Weights of a small GPT-style language model, trained from scratch on English Wikipedia.
Size: 12 layers, 5 heads of 32, MLP 640 quick GELU, vocabulary 2048, 4.36M parameters.
Architecture: LayerNorm before each block, rotary positions, biases, untied embeddings, attention and MLP in parallel.
Training: a variant of Adam for these matrices, 124M tokens.
Each number is 50 + 10 x the weight over its row's rms, rounded and kept within 0 to 99. Layers, rows and columns count from 0. The size before them is the row's rms in percent of the matrix's.

# up: layer 4 MLP up, 640x160, rms 0.0731, rows 594-613, columns 80-159
# down: layer 4 MLP down (transposed), 640x160, rms 0.0684, rows 594-613, columns 80-159
up594 102:41 48 52 35 54 38 74 62 51 39 51 55 50 55 42 44 45 42 73 55 55 41 58 51 47 30 48 33 52 45 32 70 48 55 38 61 55 56 43 54 46 51 48 48 51 57 60 51 48 30 42 41 52 25 50 47 43 32 57 62 58 48 62 64 53 45 45 41 38 61 45 58 49 52 34 57 40 69 61 54
down594 097:38 70 70 59 45 42 40 44 47 66 48 53 63 46 44 52 44 53 43 22 44 61 43 53 44 54 53 42 36 77 46 54 45 49 45 53 49 46 49 47 57 40 55 55 68 33 41 48 57 53 64 45 46 52 61 53 57 48 53 44 42 52 43 41 49 53 57 49 67 46 73 38 64 51 39 63 33 47 47 49
up595 096:68 52 58 48 49 65 42 59 64 49 54 49 69 59 47 28 46 47 37 60 50 37 49 50 51 47 54 42 56 57 32 44 45 46 54 54 56 46 52 55 43 32 58 56 65 49 27 52 58 44 56 39 68 44 38 46 54 51 47 57 38 28 47 61 71 44 43 58 42 45 51 49 60 44 26 27 62 56 59 54
down595 098:33 34 46 47 44 34 67 44 48 48 49 74 40 34 49 56 61 50 59 37 53 41 47 43 59 52 57 44 46 49 45 62 43 40 32 48 47 46 55 34 68 46 53 61 32 42 49 51 57 55 39 70 53 51 82 59 47 51 54 40 61 69 52 41 37 50 49 45 53 53 46 51 37 52 66 59 50 46 47 43
up596 100:41 64 60 54 39 45 47 44 73 56 31 41 40 58 56 48 38 45 56 54 45 57 61 53 23 36 47 60 51 73 51 55 41 42 50 42 52 48 52 54 50 47 53 38 56 69 48 48 49 61 67 52 29 43 48 37 64 63 47 52 52 31 52 43 64 37 77 49 37 65 53 40 40 54 55 39 53 47 58 48
down596 097:53 31 25 47 67 41 38 61 48 56 65 37 32 49 57 50 57 46 53 63 56 48 46 59 42 44 43 50 46 50 52 48 65 63 69 71 54 54 42 52 40 44 46 57 51 45 57 54 55 49 25 62 71 48 50 39 34 38 46 48 64 59 62 48 26 58 42 49 49 35 45 59 67 37 58 52 56 46 45 46
up597 095:57 45 48 69 56 53 44 71 44 72 53 49 45 36 43 32 46 35 56 33 44 49 48 55 50 54 44 58 52 57 47 50 59 51 57 57 48 45 54 66 51 56 74 43 44 54 27 59 53 48 68 43 47 33 50 56 46 39 49 51 45 47 45 52 77 54 59 44 47 59 59 44 62 57 53 40 53 52 66 66
down597 100:50 53 50 47 48 46 61 51 60 27 50 47 49 50 64 35 53 48 47 57 52 61 74 36 51 41 54 68 58 40 54 48 44 30 38 46 71 44 56 44 56 27 37 53 51 45 53 36 50 51 24 61 43 59 71 44 37 48 70 56 44 47 51 28 35 54 37 55 57 38 55 46 64 42 43 47 52 34 37 62
up598 098:34 47 49 63 56 64 45 55 63 41 49 48 42 62 40 37 42 44 52 64 38 52 43 47 44 48 46 56 39 68 48 56 59 55 62 31 50 71 38 41 61 42 44 54 62 59 54 55 41 58 48 60 53 40 44 60 69 55 58 44 50 48 53 48 46 43 24 46 41 50 47 52 62 55 51 44 56 48 63 61
down598 090:43 42 52 50 49 44 58 54 33 59 45 98 43 28 47 62 43 44 64 45 50 53 06 50 63 47 25 45 65 48 34 44 35 40 58 56 38 42 51 59 53 49 64 43 42 32 53 68 59 68 69 37 55 48 44 64 58 57 38 47 62 36 48 46 52 56 54 54 22 52 56 46 58 50 39 62 53 57 47 47
up599 102:54 41 50 34 39 46 51 48 42 25 35 48 66 51 62 25 68 34 56 60 71 47 67 57 52 31 54 54 50 64 39 46 54 50 58 46 52 46 63 38 54 21 42 59 41 49 51 44 43 68 56 46 56 46 58 50 55 35 49 51 69 54 48 58 51 57 55 64 61 44 47 45 49 33 31 49 45 55 36 55
down599 097:46 61 37 80 24 69 47 42 50 56 56 38 51 45 48 60 47 58 60 60 51 30 59 56 46 60 43 48 36 45 49 74 43 43 42 59 49 63 48 58 48 80 46 38 56 59 52 69 38 46 59 55 48 42 45 72 34 66 51 55 37 33 47 36 59 44 35 36 44 52 48 47 52 51 54 43 58 52 69 49
up600 087:74 36 58 54 55 55 50 54 61 59 52 47 55 45 28 38 56 55 48 67 53 47 61 38 67 52 39 58 58 46 51 49 58 37 60 43 44 48 45 50 49 50 64 61 51 51 46 33 29 45 44 47 62 50 39 52 61 61 68 33 62 42 52 19 52 58 49 52 50 47 29 37 62 56 43 42 63 44 57 46
down600 088:37 42 46 50 34 37 59 39 49 56 53 26 55 59 64 64 45 51 39 55 52 68 52 57 38 42 57 37 43 53 79 61 53 56 30 51 58 57 65 59 48 51 37 45 60 70 70 61 64 49 61 49 62 54 65 56 43 33 32 49 36 54 49 68 36 61 55 51 38 58 56 39 46 53 51 67 33 42 46 54
up601 108:48 52 60 49 50 64 72 53 58 49 45 41 53 59 48 35 47 44 63 65 57 53 56 49 59 68 53 53 63 63 42 43 59 43 52 41 43 61 47 49 20 39 50 51 34 31 51 57 52 37 45 54 46 54 56 48 34 36 51 60 64 49 44 65 51 46 57 42 46 44 51 32 47 54 59 62 38 63 40 42
down601 112:40 43 57 52 49 62 55 51 58 49 44 37 45 13 46 55 40 45 42 40 51 54 52 39 39 37 49 67 45 49 51 47 37 53 41 64 49 45 49 53 43 55 42 66 48 55 46 59 53 53 45 48 56 57 47 62 41 54 66 38 58 54 69 47 44 42 55 47 52 50 59 69 62 32 73 48 56 45 32 57
up602 096:49 42 49 52 48 51 42 44 48 49 54 36 41 56 53 64 47 48 46 67 53 46 53 41 51 56 48 57 36 51 43 45 66 35 49 43 53 43 62 61 40 54 48 51 70 40 53 73 50 40 21 37 58 59 46 56 57 32 48 54 49 45 39 47 67 54 35 56 48 54 56 59 46 69 64 33 62 46 41 23
down602 096:68 46 41 50 53 55 50 52 44 47 19 35 46 41 58 28 46 51 52 47 56 51 62 34 61 55 51 39 60 57 47 48 40 48 44 57 59 55 37 48 67 46 48 53 32 46 44 42 45 55 67 61 52 53 59 59 43 60 47 29 44 49 70 48 52 54 72 57 38 43 41 38 70 53 33 47 25 59 64 73
up603 110:54 41 31 52 36 62 54 48 57 55 21 51 62 27 47 44 55 35 52 75 51 31 61 53 35 54 60 50 45 56 32 38 67 41 62 49 51 43 58 41 45 54 43 44 28 43 58 62 43 49 57 44 61 49 59 65 56 40 53 38 71 61 39 50 67 60 55 62 67 41 59 43 49 43 37 42 58 61 56 30
down603 106:52 53 64 50 52 59 46 76 46 58 73 48 31 75 52 54 51 57 38 28 50 47 45 43 42 55 44 49 51 35 38 29 41 64 50 62 53 37 65 73 45 53 65 57 54 53 54 41 32 57 45 47 49 55 50 47 68 56 45 49 55 47 50 53 59 54 52 50 33 60 48 62 41 43 43 65 43 59 33 52
up604 099:41 45 52 55 51 49 69 52 51 60 43 28 37 65 73 46 35 58 50 59 42 48 50 34 44 48 32 50 39 63 41 55 60 45 58 53 35 71 53 47 54 54 39 44 57 32 44 57 58 48 71 54 39 31 55 34 57 64 55 58 45 46 31 60 48 49 57 47 39 47 69 46 34 42 65 52 57 59 47 59
down604 108:26 53 46 48 46 43 60 63 51 50 45 36 50 48 54 46 66 75 55 32 60 59 64 56 45 58 45 62 45 22 44 52 62 64 36 61 23 39 49 50 50 59 35 40 62 62 43 45 58 44 37 49 55 47 70 62 43 31 50 51 60 62 63 54 49 57 54 33 57 68 63 33 57 42 44 52 45 47 48 40
up605 106:53 54 53 46 35 48 45 52 55 49 46 39 41 59 41 55 72 43 44 48 73 53 65 45 43 54 53 33 35 43 31 48 45 53 53 72 48 61 62 46 39 59 58 55 62 46 45 62 42 52 37 60 58 43 31 61 56 54 59 48 63 58 42 41 45 65 53 50 50 52 43 45 68 56 44 49 53 50 53 51
down605 102:57 36 48 60 49 62 52 39 46 46 58 61 55 43 48 49 65 52 55 52 53 52 57 52 62 52 55 72 48 64 52 47 51 36 33 35 45 50 37 40 37 58 55 47 39 48 15 43 39 63 48 51 48 66 64 35 48 41 50 55 42 60 55 47 59 31 64 59 48 49 52 62 52 55 35 54 44 51 58 59
up606 086:51 51 45 53 40 52 45 45 51 41 46 47 55 53 54 69 47 48 74 35 61 48 46 45 57 45 47 34 33 45 32 63 53 41 62 53 44 41 54 56 64 60 58 43 54 47 39 59 52 47 57 49 49 54 51 42 44 67 45 62 57 56 55 62 73 42 77 41 54 53 69 46 42 55 31 46 71 49 44 43
down606 080:54 43 54 49 65 45 65 44 51 66 55 63 44 44 48 53 58 60 45 47 32 45 45 81 43 40 39 62 54 44 63 31 48 44 26 45 48 53 42 64 26 48 37 64 47 51 62 45 74 51 36 52 46 37 41 57 64 46 51 36 53 33 59 49 53 63 37 46 53 48 44 46 60 39 55 62 32 61 48 48
up607 100:44 33 62 46 49 62 46 43 58 54 58 43 48 55 37 53 48 38 45 42 59 39 63 51 34 48 48 61 41 47 70 51 62 53 62 58 42 47 55 58 41 33 49 59 48 39 37 40 36 55 40 42 58 55 50 50 51 47 33 46 36 44 44 39 48 57 48 54 44 57 52 51 87 58 24 62 60 49 61 50
down607 099:49 39 50 60 41 41 49 46 43 44 53 23 53 47 72 42 59 62 47 60 47 48 47 47 55 47 54 53 52 57 46 57 47 31 47 34 62 37 69 51 55 49 50 39 23 57 54 41 47 48 61 50 47 59 49 53 60 63 65 63 54 64 43 62 51 48 45 46 69 40 54 42 32 43 53 41 28 65 51 43
up608 092:34 47 53 47 43 34 52 47 58 56 50 56 42 66 33 61 36 50 66 49 55 47 46 61 45 63 66 29 45 48 35 53 44 53 48 43 44 46 42 59 28 55 51 63 49 49 55 65 37 63 58 58 47 40 49 54 64 52 46 64 69 38 60 54 71 46 64 52 51 55 48 39 49 53 47 61 73 43 30 35
down608 090:50 48 44 47 45 54 50 46 40 48 53 64 42 48 62 36 47 53 39 41 46 44 60 52 56 58 45 68 58 36 52 50 50 35 56 66 45 50 41 49 50 48 46 63 41 65 49 37 56 43 40 54 54 55 61 49 40 37 43 54 57 55 50 34 46 35 43 34 59 62 65 68 60 53 54 34 52 53 47 70
up609 101:54 50 61 44 63 62 63 52 61 53 43 46 36 43 41 46 62 43 60 72 46 54 48 45 51 60 56 52 58 57 50 50 67 37 48 37 55 62 50 42 56 54 29 65 52 64 73 46 35 43 60 55 43 56 52 56 59 37 58 43 50 34 38 24 39 38 26 51 42 54 52 27 73 48 43 20 45 54 46 53
down609 100:47 53 54 61 19 52 45 75 32 54 37 59 64 49 48 47 46 49 45 35 66 33 62 43 72 61 56 53 50 51 42 51 42 54 46 55 41 65 60 37 52 57 60 38 42 64 37 49 46 59 46 47 68 38 39 43 28 53 45 58 53 74 43 55 66 65 39 34 58 45 64 52 49 55 50 67 53 55 54 60
up610 097:48 45 50 47 46 46 66 51 63 55 51 46 41 50 47 40 51 41 49 45 56 53 56 45 41 41 35 40 44 86 28 61 58 36 39 49 62 41 68 51 48 56 57 49 48 32 56 51 62 29 53 53 71 49 60 45 67 35 56 51 43 50 55 45 40 44 61 53 34 60 50 32 41 35 51 55 47 55 52 44
down610 094:51 52 50 36 61 47 41 51 43 59 67 57 61 49 52 56 45 69 41 44 51 29 40 60 54 54 53 56 43 31 62 42 45 50 60 59 40 58 45 56 56 50 39 55 63 69 49 37 54 57 43 34 35 35 38 62 41 55 41 46 41 46 42 59 50 44 39 46 54 52 57 80 70 53 55 48 55 39 29 30
up611 094:42 41 66 33 60 26 53 53 60 63 45 45 52 49 32 48 60 52 53 52 47 48 54 57 20 53 49 43 32 54 39 48 60 72 52 44 53 53 64 47 35 57 56 45 37 34 43 63 39 60 63 58 30 46 41 59 50 56 45 44 58 50 59 53 43 50 44 48 40 56 42 50 46 51 57 39 47 62 32 59
down611 094:50 52 43 61 45 67 70 42 48 38 48 14 42 48 64 67 55 51 37 71 54 63 69 54 51 38 50 25 52 55 56 62 47 40 51 54 59 44 57 52 54 39 28 40 42 54 60 42 53 55 44 69 59 38 70 43 32 48 57 50 31 52 49 43 62 49 40 61 47 38 54 54 37 50 44 56 37 47 69 39
up612 107:58 39 42 51 74 59 51 55 55 45 38 48 50 60 29 49 39 45 45 77 41 58 56 55 43 57 59 74 45 55 53 54 42 61 49 47 34 65 48 52 29 47 34 52 44 46 48 64 38 52 40 59 44 47 38 52 57 60 58 61 36 40 38 51 45 62 52 64 46 33 55 60 42 54 47 55 52 54 60 69
down612 104:46 51 43 61 40 43 49 42 36 43 60 54 69 41 52 42 45 42 50 48 44 55 28 67 46 63 29 53 37 35 51 49 54 50 52 37 52 47 39 61 47 37 48 73 62 69 64 46 59 41 59 33 32 71 80 47 43 54 48 38 49 55 58 48 42 39 47 52 40 56 51 48 60 37 41 47 55 55 64 42
up613 089:67 42 52 56 68 47 48 66 47 62 58 31 44 48 51 45 53 42 52 55 40 41 53 40 47 51 47 49 47 52 58 42 48 51 61 00 53 71 56 47 59 44 42 50 51 40 43 52 42 51 36 53 46 43 66 45 57 44 63 58 43 35 65 46 40 36 52 62 35 40 45 48 63 52 55 26 35 52 47 40
down613 094:38 44 52 56 44 48 66 38 44 47 43 54 54 36 54 55 49 69 39 56 56 52 58 55 46 45 64 57 41 48 50 56 43 59 52 72 57 47 43 49 31 50 61 61 59 54 43 44 37 46 65 56 56 59 51 54 47 77 47 46 64 60 32 60 55 54 53 44 46 60 56 40 25 58 57 58 58 43 54 76